{
  "positions": "rope",
  "tie_embeddings": "early",
  "parallel_block": false,
  "beta1": 0.9,
  "decay_fraction": 0.449,
  "decay_shape": "linear",
  "final_lr_fraction": 0.1,
  "doc_mask": true
}
Each number is 500 + 25 x the weight over the matrix's rms, rounded and kept within 0 to 999. Layers, rows and columns count from 0. Numbers have three digits each.

# layer 11 attention output (transposed), 256x256, rms 0.0712, rows 60-87, columns 0-255
497482527483493503491523507497538478532493505491499539515490526485487515516463553502486521491528445508511460505549487468521481531537483534483526506506540486500497513490499513537505522505465491508511467521479479475471481459550478488485472488486486481466493492459471491505473526473513492518495435478494512521485493506510515505487538466498458546506466494482531503531499515541492506467490504502555452517497491455444472534510505474509490493472480528498476511494487504513487487517494503461494493458502496507482500480508513523496547492533494490498466497492471543534522487476493460488465499489488535493467513493492524529458462559522522492511516504508511534503457500509491542517503473507478506477503493473514527468503451495509463523486573522494480503491487520475487518496499494
542502478491532499504499534540522499535533519489491506486485514534547504524468509503485473501500476556520450494519548541482497487470494515464496545497516515491532459469490479492505453519483496515487520516488531501513506495533494510506526480466521498510521536499451485506500527470523517480527498528523502523490480473512506542542502500536493510466509511538507511474510442461493463486481479525464501513503494555500507495545531455492510493484499493527513479467539518552522507504484476501490507539477528457488526476502505510502506501464513527457515499456543482513520502473503527517476496538503487481493482517531524512461528494525504477535494491535503477520500489505485505464463488522503509531524484514492499510471497496510431475514508477492525519549499506526478503516507498
497524473466549530501505528488529466457514494470469525491494558470531435545484507509519501512522429483500505494396511486464497507477505538576527492527490500469550516511515513514508499496469504511475459511415514516513538493503517548442523458499491449511485524496500590519494512485550499487522519537488514590515537540481518499524525483503456468476487496523581502467510487511519489505495539447461542515510494475559503480527508482536525483469498478459480422461436464524482492478501504504501493512473498545493464479507501476502519573518530518534486522450500479483518524566484473493482507488442506474538491500492483484495505535554518521488498485519507489494506506470499484463497510500471500521502489487471481501496493491485505513458489525484503510501479507522489530475516495
487487518521478511470506502522490511510490549497507505498504488480506474526496503502515509516512480520512505513507516523510520528474461507482520469493517515492502505509524480477488493501445452487519502517488500480505461479515514486488505518485468496497493481465495480506496489490525489515517518495478546520469527479494512476472474504486527522548515450458496501518501531536478497517503501496574496494471486480484516490516489516509508530509469490498525474518515505502488483463444516511484483476478507538503504530512525472489509495497494483462533503493476528482503486552492516478503510519521494449510487456476483515490494526537489515510534503497457495514512519482501499564484510484501497477461508503516521482516504511524490489532508472522539476473482528505465497482516519
493504536468523483511471476506481510512483468519531481499491508476506524477481527468489530547511478495451502506516520434521522485477490497440495531516518542429473539473498488509496495541496521513462490510509498443492475517497483516479527491483544486508509476509478497508526492477507476461494492484489499498497511525501498484529481510494502475506514510493544518492475522504539523485487492537542468476516486465490502483502469514497517500481465489510611486475599455493515489498490497505558544501521516521478520580489502486492480483511523453534502499494470461513506501459467485514532464475491507521496497498528529541488512455514510487508525496481494483488500512494500481521486499515478500470500524461494484512544516494478465529517478529520477548511507552510527474500538494
540476511495501501547517519484520468495482473509514520483524477537512503505477473494533538477468461540496476510557511465507515478496518527456509510520545483490524480517511481510495516515465525539511511495491493472499452477517484520484489497468497472488526511499469526483469509500515529484464477513498477485453517493515482510488529469506492526464506519527513491501520497458495503472507496514505463482493513475486477535521504463474509466469515505491509478486506502516494504551525533505481496490506488478471486516496474518527510502481497496479434515475527524493509503498488463497489498491509525475503465501498484503473498501513535512509477456455474502507491487496532479481471524526506519490508512483510484492463550507498460491518491470502505497508510523493507517520505484
445485523515483512485500466486484525500492531517500499528500470467471508483533504498501499516504540417499526537499461491537500522530489485504506483509507505507443563526507512496527494495555510467537507497520465478483467500500501465527494515525510505525484471500522475494537473509474455509506564490496556502511477477514521476484483535490509491536488444488467524533479538543478489489493537461549519496455492481477493499483501535525475542520505478525535531526462487465500486480502514524521497471508486535518513501536516501501518472542483482569514487526489524509494518528497483522523510524507481507500486483481507499520470467466474491447527512484511504446488498505503533539539504445515485506481460510480521472513473499516517543482516537494480488447482473516500499491465506
493505530461480523505522448458524515506511481445479522528511475487467456499495446447502492504483524488456493505490492458512504496513538515544520498531513505492501544528505488513496516523527566463491479498510480502478505489540533545479439514496479474422503532509527589495526494473513447541489558502464535519565540502503477477525492477496485509477457500501491550514474496563530528474529532475501515491512532444491438502471455510521498532539495481463519528488505537459492495477521523483521504480512484523508453532466475511552544510508434477530503516535477471521472512490472496514545473469505521514524505450505473494521499503499527506455516493497496479490486522504459485486539536517491535527523509498493526491525507485489522501501520560443489513478481469504525526486503480
512509496500462502492470502507495472491521563464532531453479488531525514492545493475464470489493495502483516486516556539476530528499500489500496464459481513503506437489496513498486467465499536521481547506509545478545545510511481497506547500541500516493489500501526461485484499481525547486524491492492522490520463515498480549513488539488507525518506479516504501473524505488466488511500488514501486505513471510509543508504507477494493482525528463529480442508513514521457498542456481496530506522516484509519494464489512495456504480471522532539541484488502514485495481541496506523498502559480472536502453469538540499504533511459516515531505519530506460476548499524471497544533543482527521530521472499512500503497516517511494466517469527512513454491501512501488459492512534
503498465473538470515467532495498511469510499511522505464523512516513521491488457499513522529500505527494492530502510450497504500470498519500467514482502527475502481503504492511462511489471501523514497493506521498485475491478488533493510513513480479493513497509482531511509485494476499489490496520529482488476528510489475465485494516521497471475529520546542457455506509473521507498524504520490497512508473487506506487486499480487515486478493469481472462497537479498520503470500506510504474527481497498462519533495495478498505488510480469477509517494502479500523489501501533480491512457505518478523460463454489513479512479514503514515464493465476518513494509487533451480483503524504486501496532520507454515509556525447508482529468458517513501536487517513523519510534473
472544475516494516504498514556467555555538507458493459516452489498491501514473486517510445469503503504499501482435537520472524482482481470545472501490479498480527501476506479499529447470501497512508514543473534496527497514508532533510540479473518491530483526497498502506498513457499485503506536485511540450537492514533502544527469525467464473512469494509500518492512497462494471487475449502541518442541502547483491497524498494522488556520526499493535520474486535496489501509477502523538539510521537465533550460489506481544513499490505536469524539507472480455440508482486546527502510523536438521498519511574487523496519452495484470497513536556475497488502491499497525515520474535447511520484510545491467500499467518531495505486496481488535514463478477535475479487513497
484530503493507511449494492528523466521500471505465482494481537500530504503462530517500481502500495517508504454473481519472429494480479488526466494488467491481499533442517546500498528549460445459513513502472523513541498530535558504502484488472516533500462490480485510513536504510478493516526501466488488532530510517484583493494488493520502544491498484492494492481505499504518507496473519514500495541522500545517516484533499510547505506467478531492495586477524544486500491473489481486488519475462512493508539505480505493478488521481550520460546506477478465504524515467536497497511508498526513486487569526489508500491452555547527480479527523508488520508510506522507518526486445478513490482515506482494530497498455508511511488477515528495508534467509490499479508512493510
503525464524519531501532513514469541499504529501528492491512525478468515516547506481489516511457495525490514494504497467466468467440510516549510502546501509447497500566500469521475526488541505485508492460482496507474507470504462515470501476476497516509495517492473508523504489502497525456472498555483489476484500496501513467515491556483504505533485518486523499523470453451535491500478481499469489488504493501539517449502534551495446536506487485506505455481504458478510464524503499538478501478445466510506493531490479502479514544472494473521526542485522514500469537510472518475500528472525484490522541498511470507513482510535564544481499522486465441520505532494494445496497509498417515509492524509521502500505480495505531523518453468507495502518527551473497497450495475
493475495531502481525493476521519517560485446502496530510510478556516503499458498501548510485491489510519452476560530491503481486501513555471490482475516504487522509457493500518530501532506521523558506490516467512514464481569523511505487507462509500513510532445483491478501511481441496542469505487489509502473485479487495551495509477506446523480474445515494515498516494489453492482508443502512501516456495484477444535504483469486500516466533500454544547495503529512521475510545508511469534458491500464463509507506483539541529478509502501439463537520535520523498514459501494531509476527550498484474492489520481561443460502520501496510515502470471547484509501498551494514479458493532471504501500496486569452433539488499463467493502493469539506509498444505496519542483495
501509505489493491499462491486482506485477498511499497490490485491518514471505488519488506526547500485462519519512496484547542499491512502466478448469558475482499537509484476509480457500473500531471487489491504500530490554480527466493491533519516469514533502510536528510492518520522473534480543499493483534503482476490457486465522480503466483488530505524485504482467501505479492494510532490483549461498495432497497521504481450507517514520501498489625503485510493507485502489502492490519496499531536542483465518533525449481495470514471471475490519525490507509482462519484494499551483516504518497464442488520488483512520481473442511511477503502466513501514468474518515526546528495524483454513462490460506490528516506502491477501501506503493495511503476501517517513543493
483497490476494509494492484491548434511494530510463522490511494486507502477494477527518447506472497472533500513509497524514521446536505498511487486467492457542471496488516537471485537495471511451575553489517487491520466510537541491578447549535490568495442507477493514475525461504483509557498528458540519535518493481489526484468509486513478525500481454522449505498516526531507451521525493480481494526477526530508473508489489544513493501513460517489419583527466564489486528494521489499468496452488462478540487480505493523489503513494468512473528476541523504505528500489477501510495474525503525511515497507452510512481515521475494469489500502504512513504474497531445500514514517471544483514515485522496492481471482473511500510498550484486515497476481487480506515511463510
492473499447498518489493538472524438469517505492496529508516509507525520499527507517494476509507482490494501490499494547507509488509511498507508503501513457528496519529498518507483506478485481516509472492493475520499520487500470509510502483557488500464526530491498522545489511529492500505479436510523484536499519493483514517493556412514482504475502527496513499494483487512495493523485539507440486541506488469481501501496517496469505465508465516494456458496440479505504523482540500451491479506487484467515455490544463514451485555519518508497443465520514492528530507513500476539450515514459512445494480495493492471484523510500493508509501539458556496515468485504484505432505525467530492524510445505499469493474497487483480493487528489490508484499498479504495516532482490
535489540485488546500475492434466452511505495504494505496488481493496482503543510486465502499477497507480545479504529522500520486490540487474536512555479469487525479525501455491480483551515502490448529510485514484491531524468515510476549484487528484497490487509494508505507501476554514459514499525448513514516499509461497525507462494471539477492495490464536541508496506517523505525512535473487495503483494484508524505509481551506485474513467502525503469513474462447477519552476499487507535515516468527559472547485504466460452534430532497546501470462471499489462546535517486516511481509475493516545502518495508476498494500523520522495542468480505422464539537503471473494473529476489533502531517435499495525537500507528525500496483521531508541475512579491501443505507544
509549471551514476538504495502460526503480495526528474479521468519496487494528464548510495492486501533487513494497494494478531456480532514511485428475482504508517474499500492463471506478486499517521514459492526535504479546442522475502487509530490537515505528492544522463479484503490555489439525497477452473510463511497469498468490498519474520517523515514467465505509524449474508519540464551493548463527521520531519518468486531457492468505553523486544507502491529513481494522494501542478479499535520490492483463485536474500483500494513502469517535541533511446452493494520508487507483523538500534480525518530498465535502482478496504498447483517453524520489487510503507545525525515537511474496532495501489501489547491480530486491473464510498473557536492474534512538488471
472503502496493490500476490516519539512507512519476499491481521486533530497524535511431459519521532445493517506529473509502504503519501506479483494459480498526469515484474507501527493504496511494506524526481460531474541528526488522511510499518553523551501483493512453492498501491496505489505515485505499498474437480487452519525506533469504489484489447500488529497484472470477493534472482437469471509459504527517515536470494496530497531520510521530513547556501473480494514507530471502514523472514491486512491481508523532471490452506508486508531501512472487534510489520513514544508492564492501528477490502502479505510495482442427455519542506543574502445520506494492519456521478475510475509529422494482489501524449494481487491463504548489468531506491481524502494472501539
494502490503489489480509471490488477501496521472510507501495507487505521515474486492502480498479535529429498518500503500516540446467538544509468512488502554478494501480463487487515496536450486494477513495514553508497496514484515500499486517458542486524501538499458543507519480485522492470512561544479517518474479478520464491522507487524499474492498542520504511454523472507511494500509478518438511480497527517543488494512474498507493507529488488508599514484509536509525546508475506485525514511539530499503473502461489453461466535466486503458498502511521470524507491498476572506508479525566493528489461505531556517503513484514492465510501491549456483498484507485484496497509504508518525493542497505517517532547505491486467477517472518513458491558486494523522496514545511
542510490504523499493508535470511502504501510515517498462479465479510534511513501498484486510476517483478486537491444493491515487487547503489534513529484485553480525491504480471479524511455482478526542503450447515472449494466477467523489536536504522489521510522505532518469474484487499448511518504516486469511463479511518483481555447526515531474478536547483519545490541476512508509499531510512507448474541510495509559470493543455480489529488559485422563545477475509482542525516518510439488484515470488504501493481505507457509511495488474483508515494535506504551521509477476501512499531490535521514525501535510463492471463457463464469469488500528485488458479532527537418529510500498482500512465473501473515555480499499452559474555521474458548569499527489516523502509528
498473500460478476505502475505509488462514492504506499480497499496490559500466498479522500500495461506475505487510495532518486486502464425513446541490476508585435497467504555517504507512471489519501479507488522502513513503495475503562479507515483502489510501501519487483510470527459521510473448461548491451461531505520516486492491493494492513473508521484493466490519533524504498517490489515518425493523496499458493505500466493519506489497462538484427524525539513425501525494515497445526515526547448460510526536469466541466496502527473514437429474510491431510538458445464542490524477466501503484508485526495531531499527484462528487533474523474499546517484499502449503481454514497530516494505509542534477518476495546494496500543511497494537546505489515499528487520480524
503484532507479479489478493487517518477475511481502507498507507497504453508521504497458535479493523514489504527523491462533508536510487525513536498480481534516518525516471470494484508492461462475497442495474481525464549512470504508491463520513473494482488450499498517510491496492513502510513519488537487510461509505474480459485503497488522501506516480502496494516488501501521546535505502482478532540516542487516495512429494507522513461502487504509513502568527515458471495483490503484470476497499528526492465483508543484497469471513494475524547485537497516484492495514527510458465536475482560498502539476449491469540498530536449506524497480529480550520478520501477498485502490512470498453525491473540503500546445481473536469462521550521480497508506520473536489468476446
505532486513490494499511508510523489499506509463492490511514519483515490515496496490505529502526546495524485512475496548490470463512481484526559530503544507477498511471473492538497451489560515505487474462492526475484527505498495483528531489480528533531493466517501477452504511504547495546537535465495524529535492468547518465537511553505486474487490480518512491470497489511506456460504489516492546458525536516498473467548499480571484502472506447529521516484565525515512492502484476545529502544500511503497493493511508505525522492506472510530507476481526507490473470488464494428492498507479472522504473550474556499513541532440527543517469483476488526497491475514438517530510506545499499524488530542505506529449434511553498497548535452492507454493513470509495495467464473
550470472481544495538462576476511466517512511482492499488521491489512489478483467541507437488469519476578507492496530492469497514523534517491514494476507480492544457446543439471488490490475498511572530527521524487475520497503522494504523509494492507507495477512483480477479494448546518498495516512496500531514501505514464520461499481512504489477483476522490510444539495504492473479520480490496523476475501490516518520508507534522516525429495496534477492526453506535500498536501481530491495483501482500527502485522501478521491491490497533523487476512491510507501483529521490521451481476504514499494462487505485482448513489489467505500492451544557473467514529512504479481471521535521531510501539465520434494471534525498493480523531451496491497520478493512468496529547509
482508536514478505502487473504504475526496488483466481490503509489501506491508517489463462499482489477492527502489503498512493490543491477512475487486483493496478507472531529485507506515509515488535543508532509482509490513536543523515479501494518546528451496501499480492523477480505515503503519461478517507511496511513515519508480498480501521510483466449475528489507518495501490485505469495507452505511503539504474502502498516534478529484499512509503571513500514485476501510499488500515543473506504471529498525487495513468466525491512517516532490519468485489489484487497507520511471519487515531492527533507515530497511539493516483492555515524492492506518522507457504532511496484495514510518491475509508499499461485495508522510512538491509496454511506486503484473479504
493465544485453492501513483476499417450472531505500480501517479512480544487529483521514479503502428526461505546530494504553532485527498514492495486483548489590473477528505499497493484467467509526512481427571479450525459493489489457588440533523490532498503494511478513499526520521510530540501494498524493507451504460528499514458530454485482513537502567491467526482471508504499452471516485554499500514511505487482455484487484461469456459541453498485447495485467502479496508502512518451501504523516485455546492539522470458440512521479458499480438476536532520496502463465465533474505482502507541461451456530532549521504528501484544470496455500470460564552452516499416518508504545528507501475524528504529503481464511445508481485551556496500547492503525523436545505524469464
# layer 11 attention value, 256x256, rms 0.0703, rows 61-87, columns 0-255
501508495465547537490491475498493470527430490504523511486489529494483496489518506511520495490529448507508556495493450495565512481479445515519503494495494526493487477523478487495494489476498572475486511503469466504500506549492453453519474516482482459512504509432539506502508453509502501503499487522484502494497506503491495503475515531463503491477470505501507477477512501522496513521510477459501514507484484502481527515511474537463473472517536502503511512499537440503517494501503509517504467470503483494503450519512528491503536535519516470508479492509479490483486497514570485509520506488462502514509479496506485513513492521489498486501502527480500506510469502485553501511481474527531497524494509492484514536440494498489514494535484488510503496510507528491491498484495499
524507494452521475505483541504486461499517480488533514514478504523461467487509515472497471475503541461519526459497523544515499471502520486434508484508486472506525530493539493516496493495520513533518532529513416496483496521493494524473478533520465509491470491520518486502516454500490505516453524499486502382442464510487547506521498510560451505488531504464513494474489456446517535481537502486501483472491484479514481482505450530510451480500499513525508528531511438525508534476479489504508470500469459513525462490515482539503505507506463503487520494483476495500515555471487495480488499531505502524465526512458509529555490465489474554506498567509500485499481463533505562459513513556504533478518494488479528458501520475483475448483505527544510492497449523468499506483485461
508515497484491483521462474516487493481511476482495516508500520505512524495489517492511497510477492499538492525514459492509516518504509523470519477498490461520528509476504510484515485482525470512507522465478501490461498473517507465488501486520487495481537489521493499497518509502513503481486470494515473501513454507480476497490508518492517508500498510474509484506491533524484502471523541541498478522493459540489476466485492504492499483503431475517499495471482471514484527476521508511508513497529486490493520483498435570502490502525467521498505483482488510487514531465476479515473518491491505499507489532529503501488489488475501464509482490501510476498507468511471505476517492530465497492515509498498548475474501473488547518475516471518499517509475493504531501487499476
523497492555503510503518537511532509517503523524447501492522493512499520511489498522489492524496517516532524493487508468513512510513512486461512463505446482483501476545498491507488497519513460502496512495521528477468479512500475540538549425481496521524480501480470503500500520517520520504510488505511512508516483492485453495487514499510519512500538529538500490518493476491435551504502506480498486536466489469522478503500512489501507510509487527492506528502493506476507539521523535489490501518456526472500499504474515435504510497525485521482524495511532510514497504564527505484489488498537529512473458486492485521503510585506460473488510507534493497482521504518508516465503516493497457529545504512495553541477526481501500436488528485504517505486527491521490489510528490
460479483462501511515486497510496494494493509468504485494498505523516493499504494492510463507519473480506481508510465468458515503514502497530502454497502535508518547545466493524485492509507509517411492491485483507503528514507474490502507493505494498477509500482486510509516500473495493475488503503488474525484526490493511493473474513499473499495521528523489490459540497480504485508458487474470487496507544503484515535490517520483499506513510451476502512494538485521510486457471494486522488526507508465513469512540508473478514465508495509513492496531465485508489534494511505479538480522470470498512483472498505500565555535475503476519527489520521506495475511515521525500493498542547483532490507528491521526498505475510511498495510498511486510496554525488526496491500520
522507487581473500496521480503509508508534488518448484519520492482542508501511511489479517518453554492458501500509509502490524525484512490488490515502507444497489488467519524485506527515509450522505504493507517494465506507480538513465517497525520537504482482538439495506465520532481509519535502483513512519532487502497479504521503478474490481559521477484503493512472509471476467500486499549500483494507509545531465480501497503535513522495471487500494495508466531494485482572546516475499541521514495504506520478500483532491472501439468522480516508524510520530530472488479512523482534504494515486512526528535506483498471536485525490509471500530497496497538504535468469480533491477423504457535497509528491494533505527509482485496505470494493498521498464491480513550490488
480512489509482505486486527531478512492528488485559466512509475517465505498502494504491508475488562489497461491499530499498483484504544468467521448498436444486469554437568499555487522515467454544537475502549484490498496535478492514470503486507519498507506514496480490490502476514475505475501497483511508491468487497486529484497462480501504492493534477513469482542541476423507529456467475477504460495503493472527465525503543480514476523475545441479505501529510502480471502514516519480498513516474506516482527501523511480450464478488507587478456494532506521532485536530444488487474525542486493502505539509503508483538478501476518528517489530501490531490512498518511509515513495469530480488497497498533497480518556492502507510479501523493515488490513463480496504565473435
503501461476531483490500484490504503523487475526522529500487481514494490486508501494506513491488507522483479518519467476497435486464500534519499495503527504507516455554471488472503515542481515521512473487462476495506505528497518426502474510497532498525489505459539505506495564535520501521524488498502490507519506488480496497494475503512511515524476534498498547535499514533527519491503482516496539527509481538493512483507499491500476487501522508495502503537534461517529505537526475493498503507483481524500426495455491510532497497493477511489449486468512494504533511498509503547491510503522498511489499540497520479436475461550444502486453490505489511501475480459506477479475474509498517503486497508451494512474469519497518487520453498482496502517518523475507500519503472
512486495464513509539527518493508504493505522529481499502519485492517489497490512522496523494526516502536428514504503494487554516523523492485499509502509490479515514521471489504504500483515465509469497444500474504516500496508519507492507460535501506510495499530509513511497483490541495453476484512504482492456509508462499497496499509524510508449513522506508515486466490440488534499497501490497494518472503456507497485509495473473500496485507514487501477489515494513519497497452517500522473507500520482483486516498481492498522533485493502501532494482503479499485526504506496471523477491532519511510487499522494507552522502483490538491525497472490495515509501454495501476500494553520482499499509498512502504486519493458487502483513503515507516476558509538494495491529518
488512510501535472548502463503477472485482494501541520495496502488504516487492497496529505503493486479460533467500513561565483488482475509491478511503470484510494463448510526515486526532506511511535472506504486504510494503507493437524464516488526464515482501450554501510503470520468487522550529512490463564506480524506463508491506522497475511511505467477523532481538525519472440476501494500495508530483493539480517487522522511492494505518512509540508554487520482514503508520519508516456483495469477508495531503503531512500485499555533494488499507459541505514502533462527505509447537464495519503481476517451504533472493493448577484530480503493490524502494495482493511506474512457519509468519478462468513503504482523510485561557455451486501451536505491505489501510501464
514504549514496479500512481495500501500472510488519481499492480480457515533512503492493499502515476537563555492479491538542479518504483526471510498492476534508483465469534501522531503440534529468522474540531524510470487453499484516546510574494490521502506490499527490508503467438485511523468494496500525473505514500538457513543513495488519498510485510502504482510472512548484492512549493478519505512552486482500467477473432529493493486528515536525495486485471510471481531476503524519486506478481501511496469502516509490499482514564500476475540473518507519434479476537483497516485518481505491489507480514500482523504479489486505503474513523447498517494515501489508529498510522537506501506468479477525469491461475497517527505572510477522513461567435473475511492452496505
524490493466480497526480512507481466519499511485487487500479472487505511504466513481487495497525457541537473466493524550536505554506531495499509487498488478538513535504496515513487495553500488489513524509500464523537557439514527513536458538495505504497509494505515495504512474511505503488506561523492494481485503501449509501477502461509572538504500497496495501457547493509472507478476550499497477498476497525499527532506519524494542494476457480560499506514505511509470519460483490475493486533499500553490536498533529525493501514492428534485469550455504493516511491478476489518514496518533484478457504509507489486457516469486474482529540500566507485487506513536434510488510485494525506487523488511530505491520528476493504549498536504491506485466470517474509499453554456
489517479526515498501471468526494487495476507476547426495540535494490510505539500460482484506505502493485535556526501500482528500459464491536468474495521548500505524468506525545490477474499560523460486522497516514484504525493467490512514492496486433502508487507519485512484479476484494509488484486510473533531504518524453508491482521467536491551524522514483449439522531492509471517481481497481505492588538545492500512460474535488498510520513414472502508481513522524474483484521498463531507493504518500520476512514521488491494476504522503485521486540493517448468496539522505499551513504427506495534471495535501495537492532451558453494495485497501532488477509520525467493508532500522465485490485509506498520537490518522496495502497439552521475546545496493506516498460508
502502495477517486520474521475497512496488486502490493500541513497511495498520494513465500540502567449459482518506510475498523457519476492499497502504484502475470484505510509497478542465510449545518453501527513480476472514501480529507542443555502530523443505514505503478485502498464502479539466502517544479536488501509484501524497510521484508491493467523507499539502506452499526459487448514510450504502468501487473489478507484495503505504508500444504479491508521505523506538503529501521511489495490472459512504446473522479521505500546491491507496526510480533526516506476523466470498507485505515503497458490529553518488526538517473490466526513515497522493493517502498487484528508511475542497541533506491494463526511453484454499524535487506503479524501537505505511482495
452519531548466483492486466511493520489491499480521476514499503497481514516536508519480526492515511499489496509502466502496471513507462520477504515489528499485481539463501497513501451445516510498530433501498503521478524464488511502440490537519569511476536495500447487512487500472466510519482514488506513502528573503532476500509522458418507493508505502495503499523501492514480497498462487549513525486538518526500491487549492471511475505498521481458497447495520541476513454480500463472505510480530497488481470517529462521513462463533534447483483472568497510514507471505526490510504528496512509525506561514601498468522484498515522521484478518474494549521522535458509505535540474505532510427463482480536448468476471506487496490515511495495499480589496471485471509550469500
491486500509514543494512506493488481508497493505522527498503515491497485497517483495490461479507517466507486522500520480486498461525467503472508491495532511532485545527488482477525492487495512500461518521461455504506472531489520504476501501505505521478488515512475491490509477501505500497475527487479515417456515493523542498520469509517487508458441514489485474473459492469500528509506475479510540469504507463496519483514476474524447511495544505479498491535535463486533458486477479518491495512503504498512494513510512489509536503516507510495492526541488492479499483487500510493531457538510493530469551441485500467503530494550483529456457505479492505502473503525538468491520476523542490517479529526513490499509501494479481495499502557495494532517498537503485506500455508
502502517499498490449471505506500490500512492484509579502501506541521501503498498483507473501509501492535516460504516512504457508490536510470518454503478473486502509543497501496494489521481477497493512527515460497469476520494465504494499509469475522494515503452481498508508520530495495520506507497503523495475467462487519482506529464521532491487539532477473506579498474562465515488548536498502486518504490559499492505499494514507505492508464501524505513520501481480523509498528490489495505523505479522547493498537494460527504472555474527499464519499497507491508516519455490535479499528484484527449528494479509474498502526559436495471508522537488488491486482537505492502496502497464524527554485513468557504491525500512504472480480516469498502499447482445510506481495488
489499495463477449505508476467498506476517499484507464490491491495560490501507491494481496500501473488456469506507491486489493529531533492569470513503521520490509483506500518483471517497498517512519434492513490524525535455529518490508479518502519458494493492479525495504492483462510487485537500511537518552509528528521473508500496519491478526511493492512492552521516503532514472488436492488493474498497501485489501497486550471497505502493491504490497529489488566532513502470486455476490492457518508482438479513493497516476499496501512456519493538445526481532537463501465518477506481466525501501508454476491522545488512446517534492510518479525511489507485513447454526507472522468532502485505480492505476491508495511482485530555516511497478501458498526519515504490532553
524515471549528507469508514475512504542493498523517505504519516490477508488495496494471514516486527491480537521508530525521492463477485468499490599508495480485463451475519515480502499481508529486497494516507542487463487508476506530494524488485493486526476500507497497483491510530475505518519511494474526517564511506497497505509536441516526458520502474514488507484492477533488505505525488517519532495509465505488497501482494522510509494493540511496501486486500529474508468526505523491492514496493508513508469497471511467509502502448556485488487469530532508465495496531540500511508520499465504499494529494515508481474454552571503494449457515520498484514494521492498463484524490471461487504517503475511456510475499531506445458501500516481505496492546495531463506507489496
507493500470542492520512485499494520521478505519516471493523483507484487494533500502481524499556470496532467490485477508523512495517538490494518495510452432471468499517524482510469516444523497489519473521499470483541478519522503471505479503490518510526486506444503503495466469487489506501532510499499527487564496513517510508496505510492513518473517471539466489584466512528452525479475501483523485510500465471504490504515485491429469492475524522512504536496518488475514512486517536478487481509469516453473475505479555485519528525509527499513471492490507483529496498519518488490499481519439537513482505501504497527560500492512499490481488501537488500506489510514492529529496484499551509521492505491507478464442490482487517466512488520526499505456538496520524486525519482
449506543555476518502491459470512527505477503504478485498497493480556497502478498530475511486520508430471527434495483508493472504560532453498496525503514468472454473492481503507508508490531504465483421461513517504468510513496521517463474494529521531491514525465480497483504467539509488485524500505469545535502513502474542487498524484486456488502477488524456487494533459534477458508444485444497499478511514477505492516507572505525510518490506518465498467511518508440529471511496488463507500477491520474494452508507521498452532516474551489498475488531512497534506480503523493480510466493523470499493492459470497495514504582559534498487523530593525461516501521490507550509513498483507483510501496510549462483455485491488462489508552561497492482461538471507521502491495542
487479520511501499532546516495493532487486523484517511487509476493448515505506483570502519491496499503525468549490461466485520523516471484453516547494498505499479500521480473493506483492523477473483456509493538517508449508527505490502530481504531548484501519497501525515498538495532496517500514499509453537527525500537491502502487482477494536460488560520506524508469534492470514489492478526501537508508517463506524488514501457460522516496562494478498505469542500497500506501456511528483490487460579468488513524518477449523518463540524455526555496507493513494465478527534483482501496506513533505508518468495468490491560533545487500461493479448475512500515489439539477519538470451534478496411494450530491499529448468524508559487494487476513488500547487537486491495497502
527510459497468507521496543475498527498493492478468481493497501521482511514456498514483525516480495492513472470493518525489468477515557500500521545508510460496494500461541482478492479454511506512519565488527524464493489481506510552459532502504468494484516500571524481451518495488529515497488502492495527486473507509514503506490571507555483492478536483524495528525489468541528548462484535479537505478480447470505475500483530502507559508487482500509495460468477517496480549475474504497510518471538506489450506496488473524494486553480499532506469474487514505499484492508440490516519479474456492497517489514514502485475506456491496502504517475471517488519523507502476527542492490494495490527475516505499492470473525501474479509458492531493486536450503488503504501503519520
489493514449517487491456521512502510509485495522497502498425507510477505498522490532537524509504467503468508478480469487532508527457432510509461486486538524508525476510518476511494493523494475485554521535493538502528484529511488498471478555489514489504539487486505504502507512502491516540504535523511493502511500510475484514466537522470443495544503513541564492502553506463537478482448476457496486500449530514496524512531489497503535508508533536526497489476503529528479558544522511504494493493507486486488522494543470514505476504475478469447495511501459495548525462475536494533513522507533523478571530529505497567458521437488474470554490518493498491508523489481548461560509501534503516485509498486496476464506522517492512483485489484507498492451464513495511495535550481
464534475479510474470465483516502489492518497518507539508495546494555488497508511472526492482506506474479499475517506496470486516483480526536503495496513510491532538521420533501513466501487539513482490495481414498488522517494518474478507492495478478484535499505469517516541484507481478514495467495483521501469538482488519479520519508493480490488498539489485500548477486475503467516494525504477505519480521516483510497544492491510459482490488499510505493496492464499528496487495489498519479505523467486541483495517496489527475479451561477504513465490491489489513533479535495507525494479474480529515524551526520500579493484510492514486513490469486520508472505472465499501504496540472490465538494487467505506481491507469482498469463489502497496482500521484505505510485491
501515468540499486508498505517510508499507508487531506500500486516489524516526497509504497496488490530496515494497511505527462493479500501471498500495471483501495482490514496507511474487490513495524473527502526514497503485495477518516507517447533509501491498477509489503504536493466520539504531489497492489561538496522450506514503469469512508538522503536497491546500497539455498503488521516508510510519477496497500479510484516513510503505521502515500504494499507465499502473529505494480514504475486522519514497501521471525461454524516501480510497524513519491509490521517499531476530473527488493501518503538492483490478482521489490486476503481488538497512528486492511495510503488505496499503479477502484469484483502516516479531495479489499486564497485504487493532503484
448480467506485509579505536507488520483471515469473526485523492500500508499509483534487538504508479509455458501497468464501474449505474490495503508492546499491472539546488449508480487503513463491512446531469541500538483491508493500461487463514539510477496509426478494494492519531446503518496515518514490492551577498548504500480498509448478569470468511507504482542480528515495510497426487520508454467524501481482513539527516468538503524492484448432493482527570517481497499467478488525500503478505500467442493511516482508525526480568490465486478551560483495561510468498528517506508481513484489495518509440509491485499581515520477482499491459489495516509501506529524496565500500473591498481395519542486502476461492496479549531507498500475483494527493496534495498533513508